{
  "n_layer": 12,
  "d_model": 64,
  "n_head": 3,
  "n_kv_head": 1,
  "head_dim": 32,
  "d_mlp": 192,
  "vocab_size": 716,
  "activation": "swiglu",
  "norm": "rmsnorm",
  "norm_place": "pre",
  "norm_eps": 1e-06,
  "positions": "rope",
  "rope_base": 10000.0,
  "rope_fraction": 1.0,
  "qk_norm": true,
  "attn_scale": 0.212,
  "bias": "qkv",
  "tie_embeddings": false,
  "parallel_block": false,
  "init": "normal",
  "init_std_qkv": 0.0625,
  "init_std_o": 0.0,
  "init_std_up": 0.0625,
  "init_std_down": 0.0,
  "optimizer": "muon",
  "lr": 0.00581,
  "lr_mult_o": 4.0,
  "lr_mult_down": 3.0,
  "beta1": 0.9,
  "lr_head": 0.00955,
  "grad_clip": 1.0,
  "warmup_steps": 0,
  "schedule": "wsd",
  "decay_fraction": 0.641,
  "decay_shape": "pow",
  "final_lr_fraction": 0.02,
  "batch_tokens": [8192, 16384, 32768],
  "seq_len": 256,
  "doc_mask": false,
  "train_tokens": 149600000,
  "steps": 8716,
  "dataset": "wikipedia_en"
}
Each number is 500 + 50 x the weight over its row's rms, rounded and kept within 0 to 999. Layers, rows and columns count from 0. Numbers have three digits each. The size before them is the row's rms in percent of the matrix's.

# layer 9 attention value, 32x64, rms 0.215, rows 18-31, columns 0-63
091:525530535483460539516511514472566506545538461518576449443548512539495565504524500570495453417477536572580467473529545475582448564536490564510579489429446562560542505548418587352556527527560499
098:506593536498538517557596471442476500537555530530404492630487594546468511519503487588472466554500532474534568509537577506503501555509439505455481559512561512379430491516482547513519405499563427
103:502561518541496476521448511462511455555582489639496542484520542396521417559490583516502532528562522513402466393516495360583488525493404470473470449486496571504504483521449524453467505531526492
094:577478575472504580379464485569462411523520542566532463522546459446550537496503463504547472511541548582470434602558511474520442496523530479513436568562550505552489468475591566505466531606550473
105:415490558400507501481476539462526556557494413508451466556542388470567485457441520425428561546444547428415463574562453535507457573452538485459476545450532447444535486455464505463514528505425457
099:560503443422442461468501401397531524517434477506446510454548565450478598579462547437488492431501483480413506481563518562444460562581485413521561525569540548550462439485468513507509505514535583
095:479570459528523468575518495520466430448430570494549465536472481439467510473524476552383522432448467457462492577514475578471454565414562535530488508482552539454431518473518642402472530489427464
087:442454402475516417467496560503517462411527541574607428461460502582486428465486416437468506448573616534438473554519475493489494401448518454508515493564539499449480543508463485422473504482532454
094:535551482515426550512492558462470514523507519411453369445554464433486490502500572520476474508496578508497578449471624566453484489486441547447395508455444497496490492598590491453498449463550428
102:556534522402437525520524485484502422473475536547468435430525527595527492504446601466570545413457394527522448465537551453476467502450454501539478541557581419508429478470462548453481557582436528
109:553429511570515531526547464519505440531392418560490495454511520553539454492534539462527486460542459431459443520369617480446464461452535446454463521508402484491431507401499492398488510543476509
100:540444497516469509535438469500496490564477496551459510440487581451550467531534423508529463585625458515555542428508509555562419448500604482525542561514600504470492429554459500531594454439414495
113:507573505493482546480511495538541524494543537466509576509641584586498428483456460489503515565383550499530467455469520476534546482506548398588486424490534597546422501545589483542476571490518487
106:508479484534486534550380451413570541611539571507467484415496505460476445553511520526569524406498498559562580481543568517337480478492507478453501496524509540452516514567493520485551541572514541
# layer 9 attention output (transposed), 96x64, rms 0.57, rows 18-31,50-63,82-95, columns 0-63
122:445542507551573507506442466540440528488504537545447514541468511494464505471521563479557491581506515440480402467495420450571449393474504496495417538464506475480437332551578492565459453421521514
100:583387512540497561486491522520535476487524544506523416579527431532459437545526513496353498450448438559580497493463479549565488575515513488498464468543462507555560480491360504461520477421556530
095:471463476472504512567492475487615449456553454523417494500599511491529542486577518549475452523498535444472653472509481572559552484485498574535466511416431475451601499525589527483460470506475407
113:483571532516449496537432515481457544464447529418369506603520506488533580548457549539624471515494480467412516433468463504437522496436462522480489467407497435462505488509571443467511538491458614
110:484408499639567397459461512494531443526541554545541485578560466470530605476458504576549519502528543501466511490507476493511512463611455491491563477509462446545521482598565466582578429502496510
114:446520455523410443551501502534420552476474444630430538465441475556533414513437538458504475563466539477580539510535502586504463490462500584517510502475399507535392480505555547563512418523541467
093:500568541460436514492502577484495546548541459540621536456525523468543607512484447524416510617496581540568484470531542494537558460614474461450498429481521456558545506559484464480603520511523553
091:483523587579474541395463495509494478500536452395525498556471574493456565501493482520497497535505449434420487498470432468461417602530460534469574558461523502479537487619514407490615561502483522
107:542492470541500463494503574526452473497402507520540496436377522618424423461488503518478555515510476435501465514447455465562480413433413500455502448568508564598521451431497526565440564479471459
093:483541453476464494509501486465458617486485458499492495486566513577460511544499553404553333568575497483529497529486585611571434513461495504466442519452493499500551575456512513540514577472478589
114:525437488446459473481502524414443457545513527395574453454483509530454525543481527426559491516554573530512497474563508533466535569509480578465485521583576484513456604473529521495556645587500577
101:484471449540430476521518527531501510537480581465402502516508523500434570563450493535309509492576575545556496484450546518483524517536489562509462420593562507517533572500559554497418543528537476
110:427529471514445499467451502536509505425502466456471478499461483481436522511549524509447557463503461390466606520497431502574499479510434552472429505366464389532482484507532546493367601514520547
129:409442475473513514502455493551431413448435429532494445432534460509467472488505480501401448566478578456559505593519400469517417452440437562528433561532467513531462546380521520484471482480503531
086:536478518496476433537583493537568493555473483422508529463503465431493424580461447594472455472514566572552538536544590464457571475557482510493535456509425548493463650521404477478538539558532518
101:406559396541504412546476576430503479443501431492519540506579589488446588429463549501590504537566438472425557490567550497496510504495506476517459503465533533491500504545511535526484518632480415
093:548566567534403513495533515486476525541432489472524486426537517467398479501473447498590468512570555479446453523499539410509537386477410460478463514593608487493496478472471477429502556451489605
080:498449510414503521467540493421500442539454510534590470467497534404372473573509451521568499531587583511497512539563476520613562607467485488567486496555540560560537552495514538494461549487446530
086:515504550481447519528495573513586513516452434448514434484497532635425481502488476454586508593398456473557464506573457466504512581493498536526500534544555544429541506450462438436586590523527445
097:566566502480524474438466574462551478511453517393590495458484545503454554506584490530404609451514475429452450481521494439475564513540519434477502480493514530421583514491503497522440627543434558
094:484520478521510476501504517553437516454507533485402506559509496601440415440434550487546580418507398432506570530464561545455455583428462523537468557511536526479441577534453498445401491421475498
100:495527481498532432521523477454491552482440557553475483490566455480559502470534456635586480396558470482501438484535565572494523435417439507492502494515524469512516541433431532413432419531585592
094:551537470427415533521547463440502511510540507409492475591529493456497588480500475499551435426551476555448603600458529605506452633523482583531478562450499529494498496558536502471508482562465527
101:388508463445483498471554473534517427511494533519463521353546587420463488500412562491627619492522454457460544477551421418494511465497503451517502450430491468527452491538524476542522498507535471
087:451576480516508578454596438531478569453472389503483515487504527490467466598535481554579499497504535496593510496475603466443451427519492451503533534452467446418432445508412457496571510431463436
088:544565487438574512480476493516512534467467515487556533431433425498564384497515455467515426505441517537534442456596516482470448457495545311517517508410429550507501533471492551522558483473540542
089:567573536435534447489541525433543433512521459464508492497574520486608507446519485465657422536534419524585518499533500522498495552503492400545548457575490462430600539517485467436494484462459494
109:520579467458458448512526559437443619558480551499460521485378555550529524572534553484658526457462537491488500498488563530493523508561508518479513411549508478496487470598565573512513517554552453
091:539477495543493504447412603521483520527506526472534492591579557541538519488495484403467532423487428445511485409511464474418500604461540483564521557526545473447602557419460521437532524460454574
089:521523493460524563481539474532492526584453487456517515427417438516576500457473514484458572542514525513498418442500422412398513506502496524531664521589507446434521567444575467471507563482489552
100:511488482497637514489474534517466551530524516527462460608459473502556492495504528413384563583424474542494440456467409447467490517427635551505522418473507537497485461481556445535456490500434497
093:434560387465575522528561504582516567528614497507549557450549517552541547468512481546445529543538500454512474495462586477417430489560548515400525564511568497474464516501384491450557463496539496
111:506563562434476550479529455492495483435523489498538533431453475461518445485614466497388503391463505503508510522485521515484498481535578453470409481459493518473446513514444569479310520574553487
086:478448580415599548584528474497481485510577510465488533521604517439459540449532408509562486458535456575499550607520554439535558503442532506484462489458492465513474494618467466407520507521501418
075:536382547473475596482509466517506474508447531418520454460494552436526535625536486600549409430559457542369432496507501452431532581451494502502540478510510516482494503454516502507581526547448507
078:524418463410494558576502417524564485556510531515513515534559493477501477539523524424537452591453517564539525472471578482524505476508631500532442457451370499544438497559539439614473492516473464
097:437486537554539472456495485537524500458527548515470558454582551563584426486551539464388579474399383501582419451520477480472506475506481476550483450479560471479500535470444448476597556427550506
109:584473536439586536513504524527505466505502525475493484632427448497519495419598377517441632468420516518517485541474532499487527458480520528553493518518556506424529458495475554437399482544515432
116:516489509491547504519501534536580521543482572564496513561541454475569511416523450519263474538469489551422468552454425496518517519480489516499546463498493543519537466521522524448456380488538471
113:370485514498494472534529519503528471524561493573601480506607561494512495451540546489623517509483471409519477541525449537503546459484502645503588529509487472535524491549567412592503489515440487
121:522496415452472501518518504549442570554480485534470499455429529558453506564461513440361440570535628569424464479506600511499489528457499515489453546546550581485421506481492534571545505538428470
079:554521559536526542471524457493590473462556466501563522616615513486479502421565530498467504492533419520488520437500515530501546459576587479529507508408507477516570487529448410491584465430382463
# layer 9 MLP gate, 192x64, rms 0.182, rows 0-14, columns 0-63
102:580503517505521523407591461560515516549466442556520470497509454521539560436466543523535503484562544620497470442534534535525438395586487555474556474479357467469443536468431559540493514491443466
100:549601504480536518493530556564562489530529481482368428505513618533502450454470501529491427558497505529444597536437516555477488462474460446527544556613497565463485536595468550458541457539453533
113:511456538417582511478541588466517534423447549529508506507556480417407532382548455534607511408507483574469522494484540483547533443471487477465447452459466422504407494536491438510523599500480476
102:456578522513516600449495566504516584570551553505498543448529482377501555490470455479493626530512459474478475499516527517590498498490443518489503372469538454518511414584426439564556547496535494
096:512398534526546435507547486459497583504474615540595512523488494518430501519524542465524539539509558554568580539548462473480472579460465565478580499416434454451547438575448478493528606495567499
107:439535575565452577483473498512424477545454540429502488499423448523595498473420562452513403568488474478517547453572461435403512458518501485490535508620487476466490518592463451420558491459503545
109:523569483577468445521493447412438425519473450484441461433448474471587411561496543534457535484434513543428374462503486533517470502501415436471481570405539488545493492511542570518598514457496496
102:532557361519492471500572486489404578534493501513425519492525546574515487567474449448472581545533511461529505383504437568517468449588406540420515478504498471460550545549458527461446459532530558
100:504553512610553599580582469451462553485652564570510556577572513481536463523489553517447498497517540505522480452499437487480522479549539571501553441455510454518487445515590478466556560536467547
099:500507509608600480489561513517465462513466452466477452528487415491599488495486482559478543635578436520536522591527492535433547529597512550499394457498605555474489463489449539473487477558489492
098:493500499470537574511534505585388528542478555539383550530549444550499512440502446584468431478427450476521499528511481552479445461536421568509548510483545494320495492514593509527482471499495480
097:510505625502536439545519490496375411477508506554480517645547520461439555479527470548471512521503448436465581496496462563551511533501510520478512523531540522469493494556455503397520433412447398
100:485487506544543501418549475474540438493523576482567448507525507505444482555494458497556517457529356553416517563583562436491416405569473503485449575486412479546510512568518508452396522526465511
098:500438517491512568481561546555494476480591471485478499461447539468524461497403516548671537550483415518447481508567541525527425527453499519420428513468556504548482449499564536364510480489553472
097:457462488492457479489438512558520412494470490608515496465468501483366567475405529445493530415528403513408468470533472528444517495530464545439533455602494448451471453534529567587564532475450513
# layer 9 MLP up, 192x64, rms 0.185, rows 0-14, columns 0-63
100:489459534521547496434514461539474403434554444464445477542444511445532433492467474463577543532398404522459505531464555450508529464464498496511468501500560545510557536521567399475321453465513501
105:511471555539569429556370592493558544511416575473604578488505563468522480529413574458501515470506525500439431506560493567457477536495557621433464571499509474525474465520469520499491521456496490
098:434537542544552506565499528543497490550541447554521398595552431477451473489595483486390500524530442455467501529393437502483590562466528498534495450481550521517403573479509515503484597500502413
095:540490514501507482532517470513451599576369432518493558499489467580469535541527479528473490494497437496507575428560563523550529458503453447521489408466413407454366443473443581488467532508472465
095:333527542540428590478510482578487456511526494501472528556511537452430563472490583544507463544457474545510551462460528450520493596526460446482516450425510549471500512456591526508549411452558583
103:469552471433404422459559469528576477533505481448490526581487527462438546551505521500462596502513478452441553518439543557562514576472566506559547575380474605469513476440584509487536509452484537
104:569391449477516521567479484521446487547447526514602443595420496449521543529506495498432566469579470532528566522569509405409521557478456480491446514501404474579440491493501542447583502495449472
102:507521530447490469518512451515553485453465472440504555536571458496572574425476438450530468427517494435588466496421548531375560413414519525512534500503588399486429502506570531535571465546523524
105:533461444490418431543459494528468514456492520405496562533485489476613542489461483474625504492517463493521632577444584519485532447506521428604496543530474488390492527417505450498435497514499483
089:398631525558492480488480484524525473436533526488512510473514600522544557588484485423503577560497500439525584570554454506450529447491478476472426553450499459474568590551518613553485518468543529
099:555493567501485520503459516458458579525590456380521461438557496528478533576561512521557549547503522493462501570468530553515481578480416649543576536482542521478522506506489494545404513572543421
098:592509496529605509535484434541520551422551463532640485484446530532610555446556520549495524546500502523495585469554544485464485442426506547550588465505434505573542498510518493455407484504437540
102:559465496560587489552512483486458507468515443575485524515513588496496462563493615453488476545435475563567518561498514517388598480542554482512556420504388485477596446489597524547531533527503482
104:443410349527549450539440497455484472514519562464452430532405511444442515562528522550430444408553545411492469554484475485519456504499465546472604539457524499536520573526533541508491523441562475
097:474413447507510581446495449478524433429566489501412527550415525538443509437394484440506446486511401501470594500613552573436480436500502468525565538535477469531440527474511541500528486586518527
# layer 9 MLP down (transposed), 192x64, rms 0.307, rows 0-13, columns 0-63
096:529478460496532506465515417431418497521516560502541506617566498459464481522434506483469426508388485427530511485495472471534540558501532467521526596625562538592531382506493589513443502482470484
105:557490490470545487525475507535496491416493524562576378504631474501505565460520551533448423565486529408553592517471524450447544619497447450538459499521524530528511508555480487440551445593468482
088:505480501547495391469525429504507525505439495491530470462435373493498457513553597577591435449541391519466440403500567565513493494533467441503525493419551434490521431543504542555444450480483480
100:514522489477553557515498479592490471417457495537489472413469401480476473561518577591357539489531463494574467533451546522401475452519585469425507470478510496422572502539554530542523542503533421
093:534547519553526430451544564438394544527546520533552447455453492572466487542569355464447516509519537472395497431545504574511546522504510493469501478477482524444568573483483418450377512502505505
102:488502495486505546553585434437430505540547424457492539559501493520541520458561552486488484508475627429510386470565524512536537541621579502560512525540583465456544464505527510454579461533437575
094:448438466533439508493451528504543491465545380570431516449558439547496498394522525477618503499484503553591425480417497565576503481537487486499483506482453503456613512508436502447464461598487548
101:557474483448361507498478477513547482575476492541555428431377448601422498454443497612504478514499464449509520494520518582447504490547526505499513522480476446526573504584524476367498470490512531
098:478528579523529499404499599503497460514589632577455525459496430547505404486604535456430487588476512491546454495528455524471432489539482516421546513482447503527484520544572488460543496498563586
094:561483545458571539513525556521578537499554498538462485543527475491516567487429480511683564503485505491473480412484539436534511507442416425507563410566464505564508507514526571526393495451536482
100:461525440437563620474473515473554484562479482507489477499558496482507479456462376477565426491493457475615500475493456475425485465447551433522533477575523517481662528433557507481477517449457546
092:463434548526484614497549452483445503493428543513451446426512500486506474529572500632479527496499658489500549435540464500483407506518544534488480555489454480473480483462629471481515525431580512
103:503433501493466525462494490482453507547508521518492401443536477468566465481470513511630567558435554589524429481513571553583485523462495532523508591476515564612592544443493469488545565392502523
095:426507391501549373540479504453455458420490521555460535511492436515477491504507553524469516448581548500480497484491450435519528557551590466456554468499360543522419517507527490602493461447552429